config.toml
d_model = 256
n_kv_head = 1
head_dim = 64
d_mlp = 1280
attn_scale = 0.125
init = "trunc"
lr = 0.014
weight_decay = 0.0063
warmup_steps = 200
steps = 11893
Each number is 128 + 32 x the weight over its row's rms, rounded and kept within 0 to 255. Layers, rows and columns count from 0. Numbers have three digits each. The size before them is the row's rms in percent of the matrix's.

# layer 16 MLP down (transposed), 1280x256, rms 0.113, rows 1200-1279, columns 192-255
110:128135124148123117139133063109134163164140134109121122169132146172079157190126097141141178096112063130154139125116117112117170063113178130068132070141122149117141148160154162160166145128134124
103:127109084137134083131154134186126074137122160183120176107171140189160071119174103154140165090142138151115060142137135118148151158116057170083166128158137140116154133099172087112125128111087153
111:100167151160146113097150146112144194110128145112109149081137133079096174132081131113154075124181161148103062116136145107047140116089095133092129140143151133155167150147134123082155163105112127
098:122108194123138069118151103137173147134126145128086127176097122083121137128141188106150080153100129129086099096127082108168136067140144134147137145136102220118113099163165112115128130135172116
108:142078174101127078127100110151140110110142103120133127104135132090130141078147120123131118122071105094120160143155125096158130144096118132197125067175165085114136152110156127205090045193068119
098:106159104132144142147172196148160097063066130101127117146079118145141092059137090152144066102140100148146087173104173132128112139086193138144098152185138100132066068153116134143127121153136170
103:152079155126134188121081109134183134100161106143072155144155142181086087120126132128165115093154073103118111106184142101107124109131091121100104139094135149092131135190174151124145156141134162
095:090128077153106128128119123136165108096084163055113149152124117155107228159108130087071158144083134126128115097114105130121062110077126133118135135107102172090142140186095126145175117129161136
094:095140133107106136125131136120167101141107188149077088184101085097119166161102179107079117133103074182162163103153178123081115149115198116141112141081114146086157200136061122119156154121145155
099:119139120102204141140142129092089148160086138165184119154161105144116113130099137118151088116151147121155147129140158131106110169113163121186137127164155126098120116088116100202053077105132159
097:106124158107084146113152193092121151120117130133117165107137163130135121119091113101115145089170136170126134148105149104149141118129122076109149127143162192091116094124097144139084132122161180
102:108129118202128159187099165161116087127145168138166099117138138073176083127092146098159182104133114122124127165168133096116200122091091200167119122081110165123143110094169110216112155124138121
095:175085146139124134141116147112165117137123142167162140127117160172133085131146174150112106144122126115129129144183169089126193119111120143119055115110105208137131048137131111129162091075144064
107:159126151124077137133119123124108133103128119129179123137123109134197131091109133074106055118162103153153098152158106111211108110123155108192060154160140092110134146122154170072089128170072089
096:122136145174106103095131149089131134115112171085080128131157140096134119121163132150132112096172080170116111172122148117092100121082090140041187105115093252117142156156151152134154154136123136
097:082093113125093112138131079135162128082070093143162124151156114101075106150100152101148145144095108109142145152140136161112121115135152109100103197159141133166111044145111115121068144155100163
110:107182139115136153126095119109077103134113114128105132108137100095115157174152107106149126152171145108160133161095169127110081141104177113116160183155125126174135167111128156168112149126156159
106:113119151186094077108138147153142001091137134131105127151168176104124106082093105099108197154103146075157097116144153118150141133138157165139136147125137140164086083145178094131110124089106127
103:098067137161203130106113115110105129181156166094218129143117141111047105129164120182113174195145111176120083143130133105144132121065103127133206160155112148091129112127101147133134122111108110
101:137149108115134104141175126112135141079113124081155101159115118090055112135111100156118175092151115061173140195099157139179157116134085166096173098097145104056158086145163152115106103146174149
100:097183101129151118107181142154104145161108145128150125145110145046203137164100087139079094150119133171101150108064066148080141128193090134084177063079194135142165103064148128132156166134097145
089:095168117154127134102079174165123104133160121068055128156105157180091068127155144148146140164146186104100148194121129117145110077141119132160152173150121167113134140140152178122120127110102091
102:142111133117100093114206089109201126103187136133174143183117083144122124182136102081152133114163163090161126140097158133125055128124134166091048106151146115080133116130152135151133106132096119
095:145137120072118147167157144101125139155130169096169157135120127120082089048140183128101163126162153129133160101177070144067149127157059210158136101175147110142102129131124082114210152147083094
107:135177099154122161104157141134159111055128154103170162117173116130129101180050102105170159119115165109126101108144080148156103157075158089156099111168097125101140128167067156117063088166155139
093:135148115147134079124109134128093135114127125087121148108182147139054125137117125143112148135159130134132040163146120170141094106092157200172155140162052118108076109098093143120133135088190056
097:086130179133126134128148107143103162138099180120169099142168177072126145135092208061166128149123080140116098087128126176087138102116105146125175110137151187146145149153116152151162103126112059
100:140142077130125150169190129127117099151083136109141171113137145141160099151108142182132105148097095137116132128090064111104168076094099128175156042175139141130185135119098128118076128046160161
099:109096084139032136113108162121185075142102153146192119108132144113133124098152110117127090123125121144083160163098105122129128121093119167100155132130239126091114138129150150153088174164090112
107:136158131078116112133120174096049159169128113084148135185139090169144084141165201127120167123101148063121125161140103096146088165085132057126164153110148144174136130087173156086082131134177162
098:127092109157125052080154166120151114155144078095167058096126088116121114141169105163140058116152074151104110169095107165103117093123151146172126199084089138088136087152118095094119153112123172
096:125141120109120153084120097106124150131156131136190092166138110104102087146094102115102188129062130075130103108129100084107106159106133090159148147099122150069168157139191141150148164200064160
103:123199047098126140155156147083073150079136123096112094118117131171154143202111090059139117152101152086115140127158145123143138174153157121170118098177141120141121129127174182123168165066150157
103:103171105147126203197100140187105124161164087158100141179130160152101119127082166129136139127166120116103078151085170155104172162155132144126137118075120062116112071146115140060071212050123152
103:151120163119102174140164152129102071067126118107106152114107101134155117172079127111110119104113135137152098145117109111135188158151077116071130118039147232153137115167091075219117170138124145
095:122133072101154114133124109193151077127088143112105124114109127156142142132128107093082126105092087080078118054127189185097153151131104106176100092135122087103130101101155110163148176082107086
090:178095081070105116165130189142120117080095133135169082151103132094098124108195160180153118165192088155138129175093095149117152102083129139104167154104131114088113169089168128150138157073143155
094:085159136129126166143072123096094105158108139086163142160154098122077109105133153138084134149073110128134140093116131166168093039171160092131101142135166145168139086158092126101099101147153100
098:087106134130127120115092143123152106159096153119129091108139153149131137101128151128132065174153109106181143170149088201203133125161146134118093084093121165125127111079157151179147147105146105
101:178093164087181141133109148155142157123193081130125072096106130139195115178121133117132162147074156131127111084124154116114097109146153133157135134121088087083067166112067118136096062165144129
102:137095158145138156156111122151141104071145168188136114162084123110122144078137144154106128122104148094108096161132093107117125094147126138099163114148138169178117142137146138106124063181159173
109:189169130155114092132096104099120111073143106173139161198158121166095102135134100142120175075050124136195108114101136049112111171162096114121155162161116119119140107169117057134101122109132130
108:116079170094111099166113119086100119072139118096104121111177173119099104151156081084172113131145139066121099136182139131091129139164145061139116151105142222120154163127109130133146154156155146
105:106091116179075173173155161115090104132092125142133118085099091085130164131164117175120122108170096113199181074109099132099134109105118141134109145117110139121193106103141160199081095139107133
093:147124164104089143126107180110127125096108065136177162142148110187174167100127094169124114172178148121185097137124138131112160102188128103143122154123096191152094142075096150108182153125105068
108:127115082162104110153142079104093157103121126180147174095127115076122178114145064121200123151141115119123124164107203162130095109129138212149107149135114123140109140144187133142133068153161126
106:085167109143159154127118161146114137094124110155120117128122085110148112154152157117160131107181139113100086098116090168139125156119098154091131145160087092149177128124123188128195109113172104
106:132172212113141143152091157158082160124164096088152110148149162088113162100094172115096142159128152130117093143126155132160137152141096147145040146149143133191124149080152145129174107161129127
087:175067157220128114141094162105142113151122101126129121126126141118122081075154150125162128152183111122103083179160149099054119143106151164101120121164159145151102127091142136120165148127142165
095:171136129081220101178130141136155104138095097115116172128085098100086090115106151043153144109096139190123126141130140186057121215087088133141110171106171104197078150131157152097166192172142130
100:118121097063087115064114136174099097101093103111105097166075172101162166126130084113112104079130190079103158172121169077151130142166099119127117187136187095068098101163099052133113204135116173
102:129122135112161143090144095166146153084111150121143125132143149076119125126148166132143177132102158158137137123103144093091130088110023114090119106156160148095095157155120076134113151122127119
101:133095101088163126089135114141114073147088157191101120109113131090129106156104160079082205104034114092128126104127112124074077143154093140127122110131075242105123167128170111136196112191133099
106:110140099203088111132117112093151150051073144153119146142146121104164087081113064150174151101132159143172168116122070164161144143100078118159120149117082174147162140108069151111129122153136099
103:132186181124137109103146190150151122144111167128081123222071190143159153112211091119146132137135147160144160135131096120129147116114072169185049090118051117148093131100151130121141112119108141
106:103097100110154085102166122094166150138055187144135126159127153150126106174190077121124164067077097148145149139147141091112094111124177137206079141116201124154095195086176104093125103117159143
098:115176144127191148129112033144128146146080120157122083097136133125183091143129117163091111157096161119142121075114181129140125122180157111138156099170153110085158165144132129136150140086123158
092:136156060187148142151107119104176093148151086147118205088111173087118126131169163094132138141109125129141101135113064121086137092175155167105172088107150103160126134162129098091113104134147206
109:067162120146117141099132121100206202132163135097156078163123111123116102101159108113151141129079135153127126153123150127107094170146062159059137094159081165109192104125087108090187094096193133
084:146132098161099100096117177147127118136138014152105136110164121127177146158101123157116141117128134084133083169093108142053137099128139176164131083116131102154151124084102139112105173166095169
099:130097174103158115131113123116106200087099180150190156117187163127169181098131101121096100111089131144077024088063075156142103108113109119118149105140105135178114119107093112169135116158093079
096:125125187187097141100160050125178126113159081131110057107144065174154197130068150113121096126126157210084099093156108134148142189095131071175195109157107135130126119184130166134120138166107137
102:117118079123134144188129175141153141125107085110138149168132152178119119099113171204180111147088158187113181115154068096160115081123133195126100118172113140126137128109144098094191131131144143
104:110174125176148071189167125134113098145170188124125130107106111165136096098138079107129101144148103208103117178103115145110099159178092102102101116128151127165132123105129119136103117121164149
102:159073164163129084117098153105200118135062106102113118143160087131175115148137091176123140116094112161129065123128096139139143131111081140116131182082177125092144189121177067116097171133142136
094:122098109139146144163211132148122128164083130132109066140114110123115112187160209120077132155129162125145179136113082142165137137064155131119111078066099126151154105145178130099138191167082179
099:135115117083121145145158129174144118144138080101116049155117146063093111101132143146087054158141133127134115075094094110159129115135160092071153103117122123158142200156122144106137104119099115
103:106104153111128115071155099129139094188094152183131189146130075106108142173098136161189108164135157173146168120146096094117124135128089164097178097075146102152139107155094186167112129095106120
095:104119117129120118128142169097174127122155145157144073162129180157118092126149146124131094143109090185147108134099109112094159170142152124136164119093157123105163093079132176094111174127142135
096:089071045103074140055127190129139134144147124160118069068121099097142157116125170113170072141170135065139136133138150126086125134049143136147104156138109169132165128096157159132151146147134153
103:125163137113136150161135095080093143132184119100113145125148150132186165105103174148111155138080161147113129101074095138118128173162102201165174158083177144078167183143110143076139125103146123
099:110065160134079136097164131128143123195128152175185130130118173133099123116117123134100157098093146169176122120166144109170162089113151143109089063161163111090126133142153112164134121149148156
104:144127151136143148075140094111130106177152164126146137130144115143155119130142103162143128171159132170129066139132120122107119132156144188129134112122044070122122099131128105179118097114094172
094:126118102141132148140135133097120131115105125080185121139103137081178125123157175211139079150106117102115162133163164115113185094122101063149085106063110132071160148126093094120108075124114133
092:158134109167142116102124120121138162147152134087089086153116112110163141152102083145104117100109106103118164136074089131160089135142102109140102100149200171169115151099138202109085127094171150
122:165137103155095095156147092164130166102135118103093150111128173098111130134171072156119138104110114121122162155097120114132107116132169135136074155061130184176117184142132150133166133142109164
097:174167050116077162052143150123128143137075125069097126146091114157102152104165167128121103135126145103199147231134073114136153170161191090154115099136146087105129119134169113114120084145096105
105:153128136111109167134098144113146115131112104075085141133132141106146123095186136103140151115071166122124119130159092159096146097139127093136126130126098148078154103112120114145177132155150168
102:179142117092080092171130154064125150074177135105171127140177141102136134119114039099129170086123121136113143087160164125096171123140151093157110121177148115079147142150095119116154110134152106
096:046125104157129128145165133049101099149160138137156108092174122150164122132134118140092083139099143155082108109148111131199200169081136137084119079148130128218122094104132162148083144135061155
# layer 16 MLP up, 1280x256, rms 0.232, rows 1201-1279, columns 192-255
100:093122172085210098086062120127072165173096160160092136167136121143115148218100192156144157180184134167099162153156137127199148097191143147124116154127107096111115102070156133054089125105157076
107:131116135089141069168148115121187139116136107098123114094114186106147096031110180144112134106136132152157044149117101140070159206146122078110098091138087167130134104180124191092142093082121149
097:104087107157109151128137144139126157137164142142121136097154132113160154096102142164134132132151105096131145099110185096105175121112161124102082144190113155146104165151192105149157124155148132
102:150114173116168136127085169172125140111100142142119121093123139110066117176104116096093099137108185128206186150135106124122094126148175132231067132148110165091111104128131142168098136174120126
096:174119172138105090125147134103103118136184088156134140152142150085117131141119157120106136169130056156160132104114142118151130158158064142145158143116106126088156148172210091152147048089160078
102:113108154104182130053181127134170130155094128178092139078115175139104088135139102155150089102138131201167114108084171067153100101122107093099145112156146121105094119134103080041090124134157109
101:128166145107159165135152184061097148164126161171129107134142137126204060092148128108187184179115120149096146136164067110171180086108068128142153132223142134133116142145152129153058080110078109
093:087144142177056109157153107080155152167202148142150072158152164133106173150146103116113124158117099096181131118146149131122118149152118200071096072135118125162147128056092094165186139082164150
094:099135189179117080139124160146135160134158097148106137060111128177114111095149127125111194156146134177151139133087064136088129107157127085098115149081119123144156164152151145112191127131217131
093:099139087152147114121144046102169144109087129135065069153127090154084139136114105150114071103156164088101078165101180136123077114114159179108172149134155150147187131160126182121132152109041085
104:177169070089091109142097111123228163100089162119111128086137151147119174130082139144164129174081123121123112176128104126151132072128122113065115131176128156126063108080141142090157092112053081
102:154193132055117154134139051092119151136124104154146125177152112136088129135121092104140142099122096169087168126127090147088094122071137178133087122109140127141088104151133103111110164142140130
103:129142092114140134085061166150161144131066134158117084125088103152107127116131110138037172108213122153045105158115140173119160149143160127111124155177112191081085099090114106108169095153103121
099:125153135103181130072133164122167123125158094098140161127110119170132143109134088141156138167093075122096099122092131105146087109178160085077147103121164125142152067130139154166144178156176128
100:104066161086102098157095093133129169136167088144085157142188122161165094069084163097072115183120164133082210046127154124169117100128130107176085148096084131115156141185090085168142075114169127
102:124073119156128059123111148166149151095145169112140146108191163105152205122063109183147134110134212114084097105078169184128167122136143174137170124116128090085083133164127132084164133088144074
100:126203173085148157067145082144108135131162112152126054135109138127158147177078164110115149162126152161052070151101142152146111104114132108107118156130178136117128080135135097139155168126178102
101:136188169108140136135116128146105144105124157164109111106049135166169130131174200152192138109115065087113134113136103138193178134148138148134097128081083118121112115127139069095173205163136124
103:095119170171187028107114155140159145124078139159145091163115167079067113089167123107144131127188086082127187088103178132143154172104049200154083145098177185149119068127149030156156110101120082
105:147116130164088131108091118104135136147114156086170108136163092138058145139118098065186142077179197117146152132161185148185049182111111133054187151090148154154121120136136114130089128157155107
100:106170155071176129137113092136124136036120074149131090138097150140120195117104126165171110157055111121167128132100153116140095120155125160129127160173125102082146142131136137170152085129194134
098:126090053088149127113122125072162148144123103106067083136166097123113165135132142127118132140083116092140080108108174132133136112113127115132191154182084132193113123138120149070130095146162088
101:114121126157100186140137174125132126114112065117084141176126120076125140123107116103109173133119141166163118143111105115157090142134121125094117143122106182128104123089134065152076101114125115
101:125144162150111155047112121170156152117123130109162146116154148173146147080101104128080116077156115136089142185111212140141133104118117139086177086124158110134160116159123045145124132133148117
098:103129121181152076138161167180194123097183170101108108063164161152078116127100152136160114112089136098135128162075180191098106108107137135142119119152073117145123129107094148096124103169149100
093:136113088125091102135143176104096099207069125167155145105071076184114116162111134143106118133132085127133049167149149103155139141089131112163119141159073192169123129127097081168137154124183091
104:089076152144081169120105130105108121142147119165101112139110077097154092112167142153128072119121100136100104108149150110159153105112124117159139141119107119112083077134145118141134114160140111
101:146163215162131168114067134121141151139134141190135124115160108088115205128090088138105164132111079085125127135116139168166162147107155091083056128207066121130145131124133148136120116123157116
092:125077093175114230120174073080161140090128100132126185174140138081101131108138102087146084103125167074091150134170060153170117108163078133101152148155073165120162103092191127128162089145110122
106:115132175103165102058103133075156135156085132119181165141135136116145079078074102112186105160194151078116128148111104183151129142115124185097167112128080076111101081132130143062154151112103131
098:149101153065102141134062151124179127114152132145092192104106086093114104113138114106096172121154139122129149116124182077160129086096178075163198106144133167110157119149102075146189154128171116
099:157137126177085188146146144061136123116138100116120093105079167163121172100136124141171112160159107161139162119137124084100086116117086148081155111114087175164131140147110109089109101166073101
107:092102069125128090094187084090127155120128115154152099188096118148126146103165150124112139141140152145172069127057083153144149124161110107118132071118113092167148083126138105101127116161073106
103:160204113160146063146127145094141114027138112156082132082110135145125172167141216116102076131126076128137155112128131081138164115140073141109116102116107138094126096129112159098123088089116079
101:127149115177123121087148082135160142159124143213162074119089115153128070139083121155130150171177092063135129082096153096114116117116102134072088164171075099050169086085087090105103160119066098
091:095161092149110155116119108166093138192169179140126144089098109165131160113123100093148139101142156161139146031107143124154128111159098147172090138109145104126178140115090123126172100146144087
096:122069092169094118158120131189084140149134091166112066146072087094147127144133164129105162071132225064145160139123091116122178161179113156066140147139118142059096127118078144169121154181094130
102:131124175208120160150134106155132126160106105169110155134082130118160168120175115097094121142087103152093096164108131187107115167126167124159116141143086173085163109104075107105119070105101201
104:098119144130164139152180106102116147155124112206166102140133162084143080140140120132154151109127143089146142124147105189071085120148102104138103086120163104112131129157094125120185137158097075
104:174144129087125167140130132137129133163173170172179073126096155105176166176072097105100130137088123134131087117141137084171122146093099140091122148120200103125130153101175098175121065157154194
106:132141143099118168150160105189110115163098133117153087162120053104160099153163125115068113155160061183109171095101109134117152155144097129066079155117098177157129118085130101174172131106076121
109:092163157156120101162076160128102139108119110174155104134183146158111116122090173129092139146133164118068195185116108071086140127134115141107149081124169060106142102158151097110132087107196060
099:103162109119138202096148172122115173070134103121142143137108126110151186070126121099169118181115121121104076167109107183133116141082134173104159105142089116129122111129176151134163179090128091
091:128148147067128183136130090145206141070158128140111149085183069124101114144132088089122104152124113088074158139136156065167141144128091121150136111139136104184090146114154126099112143165184096
101:175118181186135163108102199169107113135132110129149118131112059167086107159089109126147186117137086151128095118073154127139130121124119147111149101129133128125124162167078134111160086158154127
100:119189133079151157101100168135122137165089140064159097164150101058121164159092130111121121097082071116162184105151150118096132113209088093192180096190107152073124157110137096158087181102185082
092:171158072150136134136160113116132126160153164118209128140162109134193134133071188174149061126112159161169155186135153130128103078144148154150163172111127158102145145112113120154163132069159134
098:086202107123118110116176106146079112164127112101148127133135141138117075147093162096121085147079107120121110125116162111154138155134158161072152108186139125101138182179124109097116111093071071
096:136188200115162189113089129100156137165194145086113089086107188116166150073141170122167124185088137130154128152144088126114128168114098134156155106127147110062105143163186172139109116136107174
104:154139114063100083182090165166119100150198142148026147139134118117148034130126124137192097167098115104128116137116151213185110137124132145171113084132152105105207115155152080088181113129126170
103:120155150100141113140106075136129142084095070163168162200144136178135083089155113170147113146131104120103088127135188130163140110106101085081137192133100149107116147156197075113190139133142108
099:110141105101115136124156064166096132113155115130127108149152081100139071090083133090165148091152149073141153153162168148116120132154076122149166106097088085164113148183123149098123169171183139
113:097137125190095119127101128153145103082118189188145161133110120126110132112096158181092182101113094079172225136141094152129098162099115099082063130123137113137122101154086187114153140114175138
098:121218119132150117106158077171161150158136140128124124098152097126112183116102097194132144124101137092154163137161146147124085129124157075116088109151132149157194103167085176124132119090198145
122:124101122098170153123100127140192088123063135118124137164146157129094104164151169120108134142117075124131100181139196162133062119110185143167144106090159170112140162101107144128127119174163157
100:097163130162118113127146110106154146122105120168111173126107075090108056137042144070061081136156107118136159204068103138138116123119152183142100093132098078077105103130114129165117134181195142
102:159145122120087142102147129091112147117143174141123109098105090165128107191128129123056087136142120126154179071148151122107128153131148093073139150110201129119108099116121087123204117167146108
108:147157101069147074168128166072109131068080106124184110135119090136133127158190097130134143134064097141113145183087143140122164098188132102136131030131105106182130119131191152120155169110140128
093:195128163096154161139167094094074117133119154153136144145093138140134105142136135099113163139142116087115150111170153135173091087180087093105142162126149182158143113229144116111166049133119127
096:119142116136085193083171104090197095118157117137169173054177166215126118136096124169141133139145119111101173162154134089107139112121112183110102108126148110083048145056099145156198057129119123
101:117141069112120119187132131193101099100161179142122152180131139085099122132176142151179135165129082069194173132169149122131108081115153152060129142099120101155169076100103130130091086072156101
098:131173152128087092099122013191127157121139129161161184110120137083097138093139177126158050116129138088148112079073164115136122100126059142115181154125114114157140080128146141151108147084157130
102:066139140100136167090121138192053105110069114149100129108089122094167068099090149084174152071105185150178108139070124154109101126078157105134087128143155153080084134127145118101163121107171159
100:101167171109160127047128128090124077092160101109147100106126142170107164094092110138082119166162107141098214161143146113137095133115132122117119106146132129134100068171076154112162036097154152
099:144173132161120097113162103164158157097128077195104131059169153208112122125123120088047118083082109105173115122158181090114104136168157158085134131195153128069115102116121124113115075095144078
103:126088123106176081133118097120142120119091077168169202125121200136208118137109118112115156190173197099147143103112087120180152077172114142129078132179139167165114105137125120188172118111068131
099:116124100033136129121112142150156158110177106130170123141102167127110114149157081145134117041113158139073141179150154161112083137122147161180116110121172123078120119166129175182157106182091196
099:114175162175111143159117116096095180103118070108156144071152103145038129167104084117107135175159109118118106117046106125140143134072113105101144135161098165090200133174147146124145143142135133
103:151162148173135130149143101159204113122115098101073102107108144203135098248130139138090198162074151159109125167135121170113154123131087177129085098204077115136118146118155098119152118158119089
100:112149110151120161124088135140106137114067103148190131096150129209148074153101143156085165170127135097134147116117066171214181130179082118133138133110077127108180068136159094127095132109107122
099:137192134111121109155082174114126137095125146095146087084121084151134186078120127079123086227170118159120157161125062178092152113152125099188154121101108088122061138163142122080071101102137109
104:151161125135112177114139153138159168159131114114094134130098105155102088113151108119096131107161177137172161182125083099090139095064090074118135139120232151120122152163086166090095124207106136
099:087114173122131069100113079113159131073080093110129106099128097175112125122135088012114095137157145147155101076082101087094110148083106146075154080128131124171120111182148161124142116102114162
109:103072121123127116178081086084187110106121110109087107175147153142190104095131071156043131112155159184103171114142099122155156104136101116106146143118128111137175170128199182161119202154117162
102:063100126069152148087129124122163136203141108162178119166122100091112138109077095060150065121124184121163142126120137095107218128145145094171123079197153092090121097087164102208065133117138097
097:101174131110131107127092153161096133137204116116145158111158119084107126095167126138122110136093151138136095143143144108123109081094058125210117198117178097142070082174094092132098185172188122
104:154125156139092156133095114155159111163150098164143144163052087114087118145109090169133172167138153138169103108162144172149105147189107185120104080119130137148085187143127162101107043162070101
096:170118143198131116174135149176140120146141130166148119141086129061092123078098060130110153097175118119109141146070109161223171143149150136144146141119154148118108116175132133083152112107118121
096:207160166078152106157142105055167104108101112113152118162134078096155157162096072080185109101185147127073113110190113139093119144156127144145157166132074120113110118144092122117133108101136084